config.yaml
num_hidden_layers: 12
hidden_size: 128
num_attention_heads: 2
num_key_value_heads: 2
head_dim: 64
intermediate_size: 512
vocab_size: 8192
hidden_act: "tanh_gelu"
norm: "layernorm"
norm_place: "pre"
norm_eps: 1e-05
positions: "learned"
qk_norm: false
attn_scale: 0.125
bias: "none"
tie_word_embeddings: true
parallel_block: false
init: "normal"
init_std_qkv: 0.0536
init_std_o: 0.0665
init_std_up: 0.0767
init_std_down: 0.0767
optimizer: "soap_variant"
learning_rate: 0.00683
weight_decay: 0.0
lr_head: 0.0072
max_grad_norm: 2.0
warmup_steps: 200
schedule: "wsd"
decay_fraction: 1.0
decay_shape: "pow"
final_lr_fraction: 0.0
batch_tokens: 32768
max_seq_len: 128
doc_mask: false
train_tokens: 192000000
max_steps: 5860
dataset: "wikipedia_en"
Each number is 500 + 40 x the weight over its row's rms, rounded and kept within 0 to 999. Layers, rows and columns count from 0. Numbers have three digits each. The size before them is the row's rms in percent of the matrix's.

# down: layer 8 MLP down (transposed), 512x128, rms 0.0769, rows 323-422, columns 64-127
# up: layer 8 MLP up, 512x128, rms 0.0767, rows 324-423, columns 64-127
down323 096:545525520499457532532527567497514525512540463473483520544477507537505511471499489542477479465535499426363477612580471494576467524475497474524479444541559570581562535469536498561569507517574494
up324 098:557498493498525518522522517434440484457547544480550437523446458472443516515497514553466492540490574576535549528532529445537461514443483482476549516548475533487504564542483396520488476446469512
down324 100:516479472548484538542485526497459557526575532502421561528507474531568531507490485564479454529520458468430440522513534509410507560462423472518511421491447507534481457556466487445497512518540549
up325 101:474522553518521530485457512408529531472471578518532448478490514479474559516580486530589505503502555480465491476502504527454465569523487519490463505485604495417398491494512512533516451533492466
down325 099:529568500561521505456469513491474429503478542467471476556514454440545524490482483502505563482437484563514482526569450483477513496489561522515574435533489547530389543530486499503549509569531546
up326 103:499534484542514497481534482524503521508587536425551457465517513474567552497542466450524494546500490473528526483427565508529485498522441488415608499467508515461493523508432463527509490467464464
down326 099:480487519428477451460532491535542505507507567491540512508494527509465526499455550500501443486494461535505502540506595465525501530451520458494500508503491524472507416503463505520560536509496474
up327 099:491478565530446560528515510490453510526489477488445459487510483544532496487482559489510421441470501480552415488537498522464488529545394540502476533536385495480487533432549539497557464606510561
down327 105:501539474518549541539480550516457479610507535462479481517476522500473497544594512514489458460442485482513468518429470459521563531516493512553528499513549559485452469632495527507452459557431592
up328 102:449481539498420461569414552526481541433441487476516488479447478532462494489391533473537479519564520546604546510542505497513500449491481536512472562519532423474452475536471496526447446462466474
down328 109:502486511426459577498495475524511512525496517515480453495439470479481505494504462518529538537507464558439532576486609478517544534509468535452513541489475588457521477535590509512454512478515530
up329 100:519498497516567504563463467492478508462476484481441547426464532508449528564532500470435496555617500431526544485533519466450491482526452528507431543514503527532474504517458533588508474563532469
down329 095:522532481541475538582426499534491527444475484550506452501438512507549451451470416458495478513413437550483540448457490484528499522544464580602499493527570464504522515467431574488484494529508535
up330 105:541436473464548473471542485488495536503543492507517557475543430491507510413466474537494407509556471538475460477575457460518434439521502547545506512555424466503470476454604528522424596461461543
down330 105:496472531587531454515519487505477496596482556508452482516543496499544484538498525555506513512446442474531470440526419484493539509502458438559484480448533455506572472518385496428522467540446503
up331 099:506489498497428474495518535481551446422489546522503564543487468485578518482499438466518519473482398489547494484517472503512508493474507523536481594418488492492562642480538459509538514516499477
down331 098:481467526519490575460534500485548518522470506504532436490503474495498534435462486524497460526494478573543511479462483513467489508523483523520528450512547488399511481497514508532480541520488427
up332 105:445501493549521581493456478500494539471499502487535492502592521480482574412535435385548406568515440458546523526528510496460531441498472517563468484499496460515461514479517490514448549444525532
down332 106:572461485505489504472486465471429509482565487496405531496497440437490469510481514520459498490549457484477504529429530472461519491523450456499557529491502461519523508476546440513516471416512524
up333 096:510512478502567442525382532504559516501510545579493421467480473453522479482499511467560473455486472409491589443473528549538551449578505522513471550450491519525480484470501491505489533554502512
down333 097:474472533526466486536513469449458509438522494468487497475533417498426447560452496481527430563510546506553480446396493514458476462553490457544447466495506562500583517486529580476499468460548463
up334 098:523467513510544531488523539519490527521451463570492482503542514478513479547468499492460545557505470501499566495520469447554560566499466504450462494529437471569470503489523486525540578512461438
down334 098:499521455471553495505513536499492545445539471533478489514517524529496524519521576502420560443429524486555471464561530571573515505513602473496520519470558434473547476543430533496488473527453579
up335 101:526500501465486432444445478575475529450471509485528452555471555504558452459530455548605529573468511453580537547502582558510453461470556476443499488491477438523504495532476503552511519449484522
down335 097:510432494592558500495566608493443520507482493543486523495483532482512456429444519577513480520450439436482484487529463500430517503491508565471456520463537502473482507542478501478441554538555459
up336 102:501501526451516569521520489580553514509447574489484505459503496512536448538538517508499488529445526498485486579567425441513524445466427494507536545541499478538494485451515513578537521509436429
down336 102:564508516494484481518489560482515502461455542511503479465563421447554538479560460471475537560540530508437534480527503492549539509532472514488436495508447505506472489523537549536462439572454543
up337 100:555572420496559501490503517522534511499489549466521539450505497480446488446486511541491442494516481502505450488466418512451560525474554550492511494492547476455503482445479509551488487487507435
down337 102:507535488495506505526471510608453522528521520544544509526552524457524442502458493505451522579490459521491565548482391451543461487494498492423496447458476434427503483484451505428552515388523488
up338 094:469525469614497488494537466467528513516513496438476476549485488508542527461473592461576466474506509476536449566535482428533433533535569516438526502515421426541545555514510483522584530529493489
down338 099:440479519363481483490509530415509487521516537516460554536521467515461504502502495518545554510523465477509506460536462423489538458431499510538475525542552532452470441505426514502492500497548464
up339 095:488513515519544556544548525510485489519500541499527611557492447454552548562498395506482500543556433548487558496419453520505541467503498539519445513469529464540496438428514438480499527554555484
down339 099:489466539468499510533445482510464517493605492504433523521463431491467530566503565504496477442479479503560499544570476466497436575437529460487433493466569528497495511481525424489479503502524497
up340 102:480488475502524552524450538523545557516533495545532511521496433546437505452508459525531539524447512434496462555478501465447551481453466480502494545544524596531414505454493560519531497479419447
down340 106:528502517507530553489493562452510496482460481555454484531523509566553485481506431524566484494508417512541594486440384482433530501508530480495497537510405489533571542475540480515504535598494451
up341 097:529623539445510536541562486460489496457443477575522488422473470519485520514492468521570505539426501448485451497495459503516530464526465434478486564549505510496536458443559509496476513481527544
down341 092:496485494569504450535481468481503481442490521526534451467500420531495549472518573472536512475520525491549445457501554480586541475441456552481497482495537546468470541576531498462541533493562540
up342 096:455458480557543548499488472404435549521602483474441478523503485430571485523463523545438537500515536515474436533462530525493512537495430521567474562534538493541510503480494502503445469504462506
down342 093:520509505533438441515553549531521494504436464449572538530567614549503541452517508452507552503484545506541421535507526515582511467466513505460498479515404475484493467531450575440511518485542495
up343 089:520498531555526531568432497561391529503533548496571453462531463498441455500437470472480522506507486471512437495429559435518523466488572480525496477587519504498498426535544450513495553506512524
down343 092:492553539485584559538581502448516501459523552526477511458538568494556546443478551604527471506479495494486523553508345510533543516540506506427464500494465479467500470437493486480546573460485529
up344 101:503515549555477570546467539488474522484499482526507432496531508482516548466490551524464533554504545508494523536517540484460497526531426444557558516490465450498504571467544480510485552569535535
down344 106:445505495527516515510492540551494488554521450498453434501441570569490521443476488502501527462538470502462483476565514478490553476479514490615500542566546499540453560519502517446558471504459523
up345 106:522435453476429480548546514580553522465500489467487509487532544477500456465496449460528449490479482554458482488518465502497496477470564607508452491511517500532570483512531488562457442467515499
down345 109:518546508482526491496421494495471488550544433565544479515495484476507422559495481473478508543496529483567500565469495387486555473560513527577520580523517499499496495477547534486493547510508499
up346 101:459476599473468480530470534435506495518490495589532474532495496505562473548456504531525567611463449434487470447479536508524407510555550463491506455509491523548455487493523454495470437476510491
down346 099:472463545481493553513536513445466528538490490531435536436481518459511542469500494465435494461497420507501514569478520539553489466543508513469496595477511487449438469604505473462463510538492542
up347 099:527526531533445542563536438489426580605445491484512518560495514437479480495524478497466479427536466471518540539522549490529508467485492507542526505474422486515487497627574539502478527542553474
down347 092:445467473533555511454498494521526466479500533565519497454525518513496447607499489465568499425473494534436481535490445493480484510515547523490513493575536483500521503510455497506477516509445477
up348 095:453478534507526515493472514475569466507600463448486479487503516473482513545496563456457540482535450487518502465464521419432514494551582543460510494565519439442529573507451519511527479542490503
down348 098:383517488504449430547559534526477442459523492476546493470514474535466585556557489508562478467534558526479512550540593568480459519555497447492436496483534561518498483477566435545465519520536484
up349 100:478518526459453490443526453505509509515469529501531475506512491480547472463393487449575595528558433507470521439520511477423498564552462483522447514447486472512468495535553458542447491473498479
down349 097:414529543529496480473566425545505488462544512490527495487521456492512522574519501537453489528489495479509523561500563564452571466512482544504463461475513462428496546507523455413527489471475539
up350 097:569593489480494509471485526592537486584449476489576523496498497505479478592506464513486476474493581536501504532519458581484398484566419484420592516484522438508486537489551520517535517512499478
down350 097:518513422448488473579544486487474480442528457432443531518575505487451558507410479521456496520462545553588478540483495473510511498447455520511461461536473545495490491473511452562437553491509481
up351 104:541519540510444555542534467522498551531481483506469557484492498538439461535504480505468424536453485506498554539514558511471525434581510605463528583487518474459443486470511523453413521449496555
down351 101:487530505440561448426567511507475429499496499563484503504507470607473510451491498534527535501519495402440553486481446525494514538472524531469580457525512515527434528486498477523558543461498484
up352 105:481527527446588569554463484569513462514475572446424444472523441456532458493420514429521527525449497491492570597503524496520430520511472517488525556532482456503528492518412480498494539522556486
down352 097:435553535526578495538496524501494490412501489470538542412558493579443525496440491555471492459493421449488590489477499477502540542511556424558491497524469526513470513481438516482489487529515520
up353 099:470556548519549570506435513576505482522501567553582500510529483470470433509503463504459529532548399469505540564460470490472620448578417461474511480493435514527507528518448545490476433563555468
down353 090:507527473513470480515433524535537472511500428415451423490438528629519535517437499487511406545496533489425505496469452516441505472473480500556484510514535521454494527507528443455497488502528494
up354 101:500542584508523499418480457578542493530495527452491526497433514506490581444516512493494528500520445529506493519496548539488498412531519537408483482454455550478533502502472364542488446481515461
down354 101:538537526475502562489535477497430485532482506491481469526471485501500400483431533498414502453485539463474505518573530557458506513441513541574562550491496481540504554505529443475512459581468544
up355 105:474434549466495499429476528450526454506502502507489482469542463469527491491460606531557456550470462492520467460469487533460544504479539528532487515519384482440465462514524520510472541510530537
down355 097:482543449554453529494544526493487511529456511487472426550486474493542488417510468470420533463523479544509523502471394516441535420474497521451489510528524544464480535469452502473571467561514525
up356 096:464471436495589544492480448508530568518441484552539461556515417522519459492440480618537485507502547557505470476518524467532532512489520493525533527495492475491512512497467534466447554484496565
down356 104:513492476435431449506468393493474542501492513457446535468462469527471446469570486460463543488481486530471454525480516500470509421531433477438550458522476500505464478587521545550561484438544468
up357 095:475527545534518454470494513482518513450491461475543526488531427518586507545489515408436498478600447449500419460412571427444518497474452518496567512526440495484496411447485520494541535522537423
down357 094:520495417518493506593532499534532505501497456538469470506474520476512398440552495523602461456460539467491484502540541521618498541550441439472495480484546494454427545528506423485562435467487518
up358 114:554492550566510541465540510496525520478547490387526475547466490564475473455546446498491504544483510511455468528458492480446526503551488540471444514500536550503469452570500466515455563480432510
down358 111:462529462470533493556484559549448453459401564467555604516530489560452565504482463542508545443456478469452436552488571499524457499516488498489523561503503446494516416533493495511559505513489462
up359 097:468437462539496436492500570490498575487559420515539464559473478495585504445506458528508499490495479538520442522423549500472540544507507551446518542469463481487510479425521529501443515561549423
down359 100:517478519480564490456471512528530464453409454510484553434557473511426496476497485501573495501477424477497421462524542432518494466514529512467444442479504574525498506465443457580513508485400474
up360 105:450461518455519595491511510471579494424471440533484509482503435523581466456474452400495526497520521510493473487410483583457515501444510509440504432565556473539474495548515525552541496490492493
down360 097:483458576572491494499573495469550482481510489526543511460516433510539515407444474538475442449518514447545506521516396457487530508497505508467533475517443493479509461529481504507516487542453555
up361 097:475425495498540517458423555518561510492530480519540511528503505475446552507469511524443515608527502525573478457532555509491515457497527506546504512564500548487449481479441452483510530478463551
down361 105:572421486567566556413487493521457482524541454577516513458448527509468496528514476488501428489543522498515494506487642511439510482529519512537538435525468507567513452586514558473473465536469526
up362 099:535574466492516522497424473523531508478540512518531434481521513517482470409442439532537501549487498504469520419481540455433568510562480514512501542560480496460542490445461442453517563455473567
down362 107:503441504506521505471464551476482458417466509526492483501489485514506520524497488523478553457533538505510491541508525540552579449429519554460463504524478489423444526544501418487523485536485503
up363 100:508490601518444517472537525504501471575515490478443422523531425540465516530546543499550424475509515532484550515554470464506475453520453517592546514546464548464467552454530505517473518384419498
down363 100:499520540491492539543483511487545445512549573517500493477581518430516407449504510549470519494520451418524548540493573512543481463526479518506491468499451493538574459424553466489552422502539562
up364 097:492501537518430545508536472462469446504602467547483489533539497449539578523485496566514522571473560466521523388544511545550503521516514518471566512575528470442504546539525498530505530540475480
down364 095:529492439502483538491460433514519481468453558450453442482476517475484462499505505419481512472506545531522492466477522540563478517485428394535474494553527456442506515482449507508507490470507532
up365 103:506441472454563472481483504567539490590524513481506528531553445433500479601513520509524513538496471474522461429505508519460464553445549551528423571471477490534518568481509490464514468483503466
down365 103:527526490524453504586483501590476512455536491550497533460482425479455499451492472462467501508484517501469503450393507553490552581602483504488572539568580557520455405525468511549517475511457459
up366 103:488500420452506453396533524525481402525431433480533480550480447418454520540466485510494534481502487473532513466502533510501458497462510548472526521394475548441549558493481477560529497462513554
down366 109:447536472430540490575493460444506526480433427492531523496550495461543584524483520442490520550548537474470513443528497512505472498468560485480541560540503450464525479487535397549536496437512556
up367 098:484527511507455551438528453502567492501440496475571506503492467479521545492534509453450460544470475456543550441550549529426508468491465489549540458482457483522485485531515624500530511542428521
down367 098:512430514508481511463582470452423463450459490481543535511461503522568525479582484477473493497505575503482497525529498451491450500468532441516537471459539440547510440456548535490501484491520550
up368 101:532598533521471580538467503458563493532531498569508484532534524471483496507476527498437519432454520532416466536515568482491442501469433611578526570546498479529565495515500486477522491481496472
down368 104:471451517505462447477499515580466481515474468537512479516446528530463525540516488472569496576475575574467473505459573503486528498463540443513498497467552460534528486556450561607529536451502544
up369 105:473434479522540511466404470581490485566561533427489496515488457561508538524528483497517506534556521468501442532536548523524451476488515469532562507445530468527543512512460541505534499502527574
down369 111:503449476467523472463466452448551479553454454537498523535473456458480471485478532506460585616492459585488576483518526424547486506497451548490481492465525508437519508512539460529588456545427458
up370 099:500525570511468515525578451496533480479506514441523523429546506525477446478586573484563438518399529464558550546486500476537444529523431524505559565515505455484485466474453538506526529568492498
down370 104:482542464435555472526468553468495445481520531553496483429464538547444579505570537540457432525569443473498533462497562502476541560529506450500540553518415531502531498521498490558478496484526481
up371 101:506464484506531532442471458557496511445524534439513472495550439522500515498536520508450490598422492507523436457427571519527474464529420574499552458562498481498536493543483540443415460483530541
down371 103:581479512436522461524519446469558459521474490480510536555479526542471535474411484564502500566511536554521500441481513529429479553518522476577545481519493486434433534431534448442470551555578427
up372 100:447435456476548527453527506449613457475481549520486527492539464494419544413580492512560515536546556486494445478507493490529516489495481555589504594470545509527538517506493452503499527512518504
down372 114:501412544508552545459502512417463502514490486502476505527515513464478477471498475493466476456468489448487508509552592586468487497462457532554517531570530459498577509451485483511573534515477511
up373 094:496484509422540521572472485525524521443494546493551526548503475468513538480483500489522475492459458481521481489462518561525505494540476519484476500432415516486499540456478481486460440488471508
down373 093:478435481490510511451483500481476510483452573444479529415501500485532550519553538517471479455448434489534466470505413502386510547540412513547455534531482491442472555460514511451461505518500489
up374 100:460506448509524515477409503544570519537516471542552539510420410524504480550577461416466445506540457451548451417466494489422486481483470543530519522498523450502482529497508584446448468559487513
down374 102:503474562565454537551560488423449551463435528513504507559522505471440446517443504604475512534488471490460466559463440519497546477492477419478466455439519435414563511533562447475454475558493473
up375 105:475478542502541549474512514459547467531503481405507519498488456466530530487552449493462476519532496506506509449472530532477381495526501473486438523435585454554463499426508479590523437527524467
down375 108:494440503396509487479562513503521455537511504542603535551451550547458500497442468495538473545592552487482434449578528475490459531541505530487475477468524569538519470538490548440476522448484563
up376 094:501465496453437503545463528508527526482570431506516498544401512471497471469520486426523539535537541494448436479441471514437514488500500599508486472408539438564516531492448510520530516558515509
down376 099:542527455558549506575518495587532510542517514465516471493494563523482498526467485514555482575486450575545450521576546534613522497483518514530462542408487575563502461517449513499479460477528450
up377 099:501511491481521526471562475477474505554459606519545546501480520522520543444558507434541455543530464523482541460445533493466435527480572453445501553566427467420545523539496501509493512473450494
down377 101:534540476500513512608561445535494542552530474473513534489473534494496424510523553421496497460518437449422540508427492487555536505511532475455462517435452475452527491594538549508505430514499458
up378 096:602520516498542531524452519455483552475512465449453496406517566501509501477456386480521474474457554534474519452443480465516562520548478514548503471501520496568478479472434500520529557520446514
down378 096:466524562480597566497486472477516581535473465543531482477449484469424418603484528495543560506521517497537445521450495520523519535542438470514484528513566554500409527520489505513519579467548411
up379 111:512460557527476497490486535500492490448515499525473560516500455519517532535440401420420519555534478541508483498419424451513429442527440590467543505546490465554477455501544488514449526504512422
down379 112:454543516480528495514512592519528441492456504514455535619537504500496554441517522465481500490463439499462457481509458418552484546510490528432493504540562470541470488486494522456513494536536445
up380 109:541527600491510517589546479478505495470505560447499474505532453509505493500486505515442419527514493593565459527566504505468510526582492528521503543550493466512556454456505415585501470491584475
down380 110:489520517453500526460555476497521507450513493528472506518494479456552440541531442508557472508449466510492501463356455492531475543594493502524430447426561547503490545466528521515446517496470471
up381 104:547494463505477542511505534506539473501495549468474498567590479465491439500554457479514429478494500536465466516510551482506477505536493558536469584567498470534452491424492558563513530509444445
down381 113:431565498591446468467540524528531508553475526528503549541541502595494483497512511491473465553470526438473605415512493485553537497500523498475570475471484465488504526458453545491511534569476501
up382 099:461479498525518567434433520566537512520478501526535512453577495467540493478496607521486448502550462448532517545500478508536565483467476472500466503462451456471547469476541488532434541552485519
down382 099:537546521516502437496432444498515523498531576521472503484521478464488470566424460511514549481523484515483531504496488459493462517470447557554574490510453497494514446590509511547553545478544443
up383 097:483459519467476539506522605495477494558454490525519511470485480469456452483476483439537493465412381514513518463453508491540475440548532543526511473449505481594511556483478506486502469544468523
down383 100:531525466542489477484503528460462532426545462506394464576513525544500538556604475631464523514466543491495408508494534506457487513491495533456428514553522526543628516475432533505521491483466471
up384 098:500487539500533515467525509447508501512526537485444506537595498487519443516409446454547409534480404465520492531506487498518494509544567552547445544422589524446471510527488430513500438480481443
down384 098:518569454520497512467429472577547415454527471514474435520411472463543502441543496461423566480517494559576489481519500490517465496551541560531546505477473494512519447453523438428508536496590539
up385 103:460463517485560492503519479506473498435514503473482539520413483546546469425486450451463553467465461459473500471414502556497476559417495623511510552495548501504481491492521526509545495524548539
down385 099:471452511471530484546475495453444522494500446556538544433532535521447547440498520507491524523513522528543509489448489466535497568473484511461448514476529520457517489513550456521525492488541523
up386 097:521516447559479509517485580504526557501493608508455500527485462556517450486528543453464456519461545487508485517447521521521490508528578504565506564503483471551477437575503457549534444554503440
down386 105:482531467461485509488503519387522474440499512492535498451504435492517508492515530545491419462572515443499461502504477447487468531434516501540517517461534446505501508555466484501502472422513516
up387 095:478495630485492502535529551481516490552498547484491502482407472482471453492470482488468469533491465496514490527499497444497435514569467506496476610541489511565507520472477539567515536455569475
down387 104:411468515470567455498529463504456459449491517476487451528468433476594462470455531467502562516409497521555544514541419500517493504495513453524571502486534436498554471516566517495422482559554449
up388 104:528475469449517614477538542413522539429443507529463490501520509507542535518504506529510521512556519517484534523507430466474440530427422466393490524467531512546481535492517451558539493507516478
down388 104:569438528490515495588472558492487528597457460466537504541471507507460499433484494496456586503537549461555487500515409439566554505487503528448400497464519537413519482512529583565524474536500482
up389 108:520506553447519584508500499522477544417507540454572491475501515544527538448496492470561498441499489446571433565433518503549457548532516540524481542427484436493465506482506531471568504544499502
down389 120:459510475505514453565455563564507499486474517472482488505559495488509538491487414410535536464470533471521498520519576483521490506593525460436435564477533526548445520465515541457518484508528530
up390 086:529522497548564477460481499437494579448538514503497507508514515471439500512463487550508554500553473474589446502550481549513436478545483498508437447485487517547412454566552455441491507441502488
down390 081:438497474548497482502498445521549458483564529471558445527493495558531547575516467406455495521495502522472524486440524527512516482450536491483518544423542457451474511479517507540507493472554471
up391 106:527531423549515480538474528433503479493544495443545459520406503515523499511474452433516496502536540509584435568531508506534522509439501546493561453530548457550415521507519477508496428555488508
down391 097:508427531521463513511469497487498506483519518556528537511479542412557486469442507567553425535514601510467545498482507465513490495455581407519542484445466524476476480517515483517548536473539441
up392 104:503468510454457474576421546515538479571559457456493495527466438512508578471485513493509507529554568501492493514444530456484546521531491543466545537405544467500478561471496510482523528515484462
down392 108:514562469500534474485507478529450510504486499460497487424493469436485547428520512494507461395477445483493530490530513500496505422477447511500531501538476447460550503585574497523517421540487473
up393 100:576519501524567484521489497402525477467460500528508477489525454487567534507456440515501488483460499485516483513519431557495469445495496524486498540550458479554578492479493537477509526461483530
down393 117:512584520464452404520543539520518504399457476468482511526470488481529433519467473526475477445452515434571512481553538437527527561509511458496513488485514576469535448469551501445552519471537418
up394 101:551469562569487508469456499450525571520572503578478505485531506659434540490545416435515440481527471494462467550537495448493488517488525514473515509538465501478511444497423516471487436479620470
down394 094:510492398420542502497483488450546533506552437485519488457505490503557551490571527441519435445521466545482463448520493442498543487558510481500435553482547477480493505497577475504508472500544503
up395 097:484542490436475503514525448517486501482533502542492447428485428541417540582474429504492534486428483462499493513555590545529474419522561539578544507448474418416459404501462479471506512449539521
down395 098:469519496463591559522454495546540515507483527478474465463455505480481431514575507505467527508553506526477469519465533531536474453483494543559477500497503529516531506444566472440452531459422530
up396 100:572429514475581515501498457456523556556523413532523509440500466432537499541481517490407470505547485445500488522520495493506501589491434506436541485520470536498512487541523448509519456429508472
down396 095:499484469511510451493493522533566490555505484515526520467516462459452514488595494526508534432485552479515462441491516468548542501549484420487469485472489556539426457582518480458484434479525522
up397 097:453385429508462504507511429535520465495528514436513544457554524513490413447550459483537498562471482516538536476446507509547431521527418480526513461491520415576554494550469466530542534522550465
down397 096:425538512534518494508493483511470550450417444530557499560563523447504519563520474528544502456471459548459484435470526517513577482462476482544573485477476487465465536545554537422562523512468483
up398 102:573502457470536510477540473489571436474513487491524511488546512528485483477482473490496438515465511516497543481536507398480426469472465539510506505544605510549537523466473503548483522462467457
down398 104:510495508520529485541504460470481542527495449520533556480513560504480436461540514526490491534473599518525467403533584496481460505582505438530440557485535521501464482578547453546552524545478460
up399 112:492472496518586550433445438523507563563390466515531425512470481466544527505551528471500518550484474475423543480482513551472521518458534537472501472511451468510525533463551469534496417476515493
down399 110:561525480515472474487461483529573523551508535537468535531419575539526551551488424484524484491494471513468531505503495572534605518413527509511506514547525491552480571501454543530517542522497594
up400 109:541479428541451504541492480525540504543494444510501436578544432484501458519536512424549501527474491522503511489432492484444493454529502470481530474434516502495484536539463421521484510529534546
down400 100:470458548470518444474500568580547454521530528521519571444500495525457499538504544450502504543587477492476528437529588487469513535535530474518529508552504561513550516479501540459458486436515433
up401 092:477464496533572437485495575492513533495450440517425529579595511510520504538492488486457499493503565520491495509521460515443584510461400500472452562520419458503499443501461513559515504518519524
down401 094:563532571477466537465448445457464522517551436453557552448504581497530540494490510509516437498546498467453535520464433466450480519537484474466509502447503490496463500466532487460498492478526455
up402 099:451504471475402484531447576500456532559492535503506479433482411532453528554537466544545547469526442483505575463493592469454436451538504487508505553487562519537506464472535497526497594553501524
down402 099:566456527473534470467486510549433482554528511517552503544506478403574484507531551473572561502539563498546480511463492469469554551426514566445499475560473464445432534461517456422475517505484507
up403 094:594515451475549522548480511504543504405462548584498514471493478512464444505560455530541482498477547509501575511497464499517412555441485587478519512482481542556499477557530541524494478508526509
down403 093:456456496490425499559547482482503521504468496461495551478458438532505548577502534473468547523398436421516516486544548471463485484457476440493556478464595481446537504436501524510436506450509506
up404 103:493570522485528454446561560486502504513431468466501479519539499499476505497563521504543465519469442492540482459561550482458393523427526474458519516592463549548504537406530521493467459480465471
down404 103:420477536460495474511477508554521522523498495501471468489571486490446582498550478444468483515538458521522432467514577504481509475466469488484490525518523521481505466406533471439481485498468512
up405 101:542602486468450503536474497477482539484507511580534436473450470534572538483543556560475506494502479501539528464459532602501484460530494488460530484489531441435502513467469498544450483511430460
down405 097:558551557479499476547535455534522543496541529590454491509507538471495468482519524545527540494528479436536514557501387464420475536437517494484524527460485463482494555501505502448534510494570508
up406 100:464502491509554535534497526486454510497538501537525514487509495521448416464469534517524486472498530488509463472509568479548464492475501500482532492471557530435518464548512562494534509511555432
down406 092:496454460479580509453465489505530463439508543519504499479549435515553567472511511437510526503511480506563476549495442492423509447553489533470423544503468527603489492519541517572495539487502519
up407 112:502473496519509515469538486515539481518469496554518400452396446458565444561488520450535487509536465504489490575529520424435555468506435495486522508496489465494561476494503566504568499526487456
down407 114:433454530569484575460461495474547544516516519485452601510513495522490504503483509509495493520484518396471534463496546606456453520519460473482467447508457541541527441488484466484517423459505449
up408 101:472521508416472518462484388479524432434522428554484495508508481478513514488535482470433509476528491444446455527516477495538523432518407557504465504514474388452479490529492518505485484448556527
down408 097:522488498515473498445477497512476530497547521491526554520493472492563475489482387575489518544482548537515541555470462518495437436436510465459525575484502493442622511529516547502478447507525467
up409 098:555549473517561495506432513463550484517531490469577556437427475510523494568441424526512455496495496583515512447487486506527467504591535519484505542415495439456474482501462499434524442562513544
down409 092:473455494475496483447492433520456530490475491482459494569519539505483429498555482471531510514447522483550450520551444513460490400522587528551438541518505524511608534476524432444552528502486465
up410 098:522574476461465464476492513436505494466576535518545486544530438521510537506518512490435442498476448526516499545499503512521493488459415522491479500486527456555488480509571514555510447554517447
down410 112:509529485517490525466540520503529549591554542473524518541507563592514479558449507507473489486514546495502550540588486543488528599414481521466511474514529547550514468570466505477480451525437498
up411 096:538484486469478556526443451476507536501512468574500521538565498508468510504423533526562515454515471564501554464576511496489472433453580551407475488520503482524418381508532506513469528500451441
down411 106:484498535507523488545474484492477512516488514521524510398466493495490494493523567511489559553523585478578589510447501522536493531479475493535554483490523434476487515586458476440530381479578484
up412 106:566501512471517529486494568528509541487462573449534441523538518502534443536527529492491496523518503491583405476581467507535447472563500502514536515538549474481531505514571537442488443483470471
down412 102:517518533520484510523503511468383450437467485486476481510467521455460503484480509526555469431499534484474511465495402514533492614519505479430483524494504444414490444540564541494497449538440515
up413 099:488465525451504485479525532511447494483531507452515446471497496458539449465519521404538404516520511488532480569455526476449463503465524498493538528474485558497411553496493491435486504477531496
down413 099:515443472455495529440463545486467560485531413461445494501545522410568506567485478489463522514522585483519457505492515518481499593553566547543495466543526506461463482606513539513519537465512465
up414 094:477540473542489565499427420436502496571459509431499514440519530532485536450540544481608510488476525504515529492508517474472466475497518511516578510474594523516577525461475438458524437484438532
down414 093:460523440482604478493474529499467481480511496473481520559507403461538471519474512487513494530473537465541454504474532497552428537504524532455523538519469530543575537530462620575489454499439477
up415 108:523491489548546568527535539497507495503463493445537513519515439497599478540532560514460445518492479458474468458580507489490576474526479551502498504463484404520549568450494588460494483551539527
down415 123:494537514567499470431464523470482485517488561557493482546518572526541547548522565524461503558438455461567496482516541518471465428504510517480532585562539532512500436493478438536500504556513496
up416 090:469539536505547505567421452533508611489474510517469490504521530502534518486553447520513480499544542516561486478485516469476443511500529434432461537487506507589488515491446471497447483477485473
down416 088:484451533459508570515499494431474469577468450480474510532524498513490540500547565483501457502463525461530512494402493472532482446503520503544519500516541441504484476481538416453510471555504466
up417 108:500434445477519499445534531471517481556475496491375425539513539511526515558490522523458513558518417478491508523530491492514499469517441502487477570458456548455461540405429443472499580489481472
down417 112:507542480486456467487489554530492517498509495531540542479508561513427563568501508515480473503510530446548509560512511477526500489550495571436514462445485570539474587411519534487499434560467494
up418 104:473563430495505530551536523502491586507529536566558458491476498489415574517449476517480461570471541501484515496500444495448510464516480517482490507459513488416584500529549451535486461481560506
down418 098:464484536506536486474453505488475519442487476459520460530503492483479518509583527422516551517523525489510536439489472586434471495528499516527514567495561485503457438496473468453569463511499465
up419 109:527552439472495493401475454513528513476514527521482483509552484489461465565482473512484446483409587524532460511544546590548528475477442523465529560459467515562504585497508518486521493549509506
down419 109:497470563518507425408479590415470524503518483496508497501569427506499411534502413474512460508515518537458467574468510510526481501587479458478435527508470547497491548495467523421544520578467494
up420 102:522466468474489502462531393431479537509470513485498476508486457484583520495586478469523500488469475443474425460502495430457525486430484588551525540542550477500530475489443472448510467545617497
down420 102:504496489516522445522535490453501442467528484474395560488556416499475503484518473500492483510511536476518532500523459505429505545467503469526560532547470464520582504474498480508467489582543492
up421 101:506495518540515517431450462584573490557473422463461488486552491517435503522537540549541493623499483497542477478487514546511535446583502391453467546432478571545573481472540507529491472541476469
down421 102:428591497436456552618508499514515457484507523475441515543483523444545457508468481550555504525531464490550454526517548567484529492490509493467528491519478521431457494496505491526511485533583491
up422 101:514493508505463573460521520507529549500461413541515518435435436477504466590437517472537478528501577537565503438497479526433492503517489479554491533536519477512515458476445468540467505519548450
down422 099:484574458523490485542516533537541501469510485556499472555485510496497553496494496548477441429382497555496537455485421541423422457508550559494499474496481511535465524475530585502464474504499506
up423 095:497437430459513497474544478458554488495580467463503524565502508560554442492577497406503416538452519528479482427505424532574513442499523546505527533441532544472527478460479427499498527499534459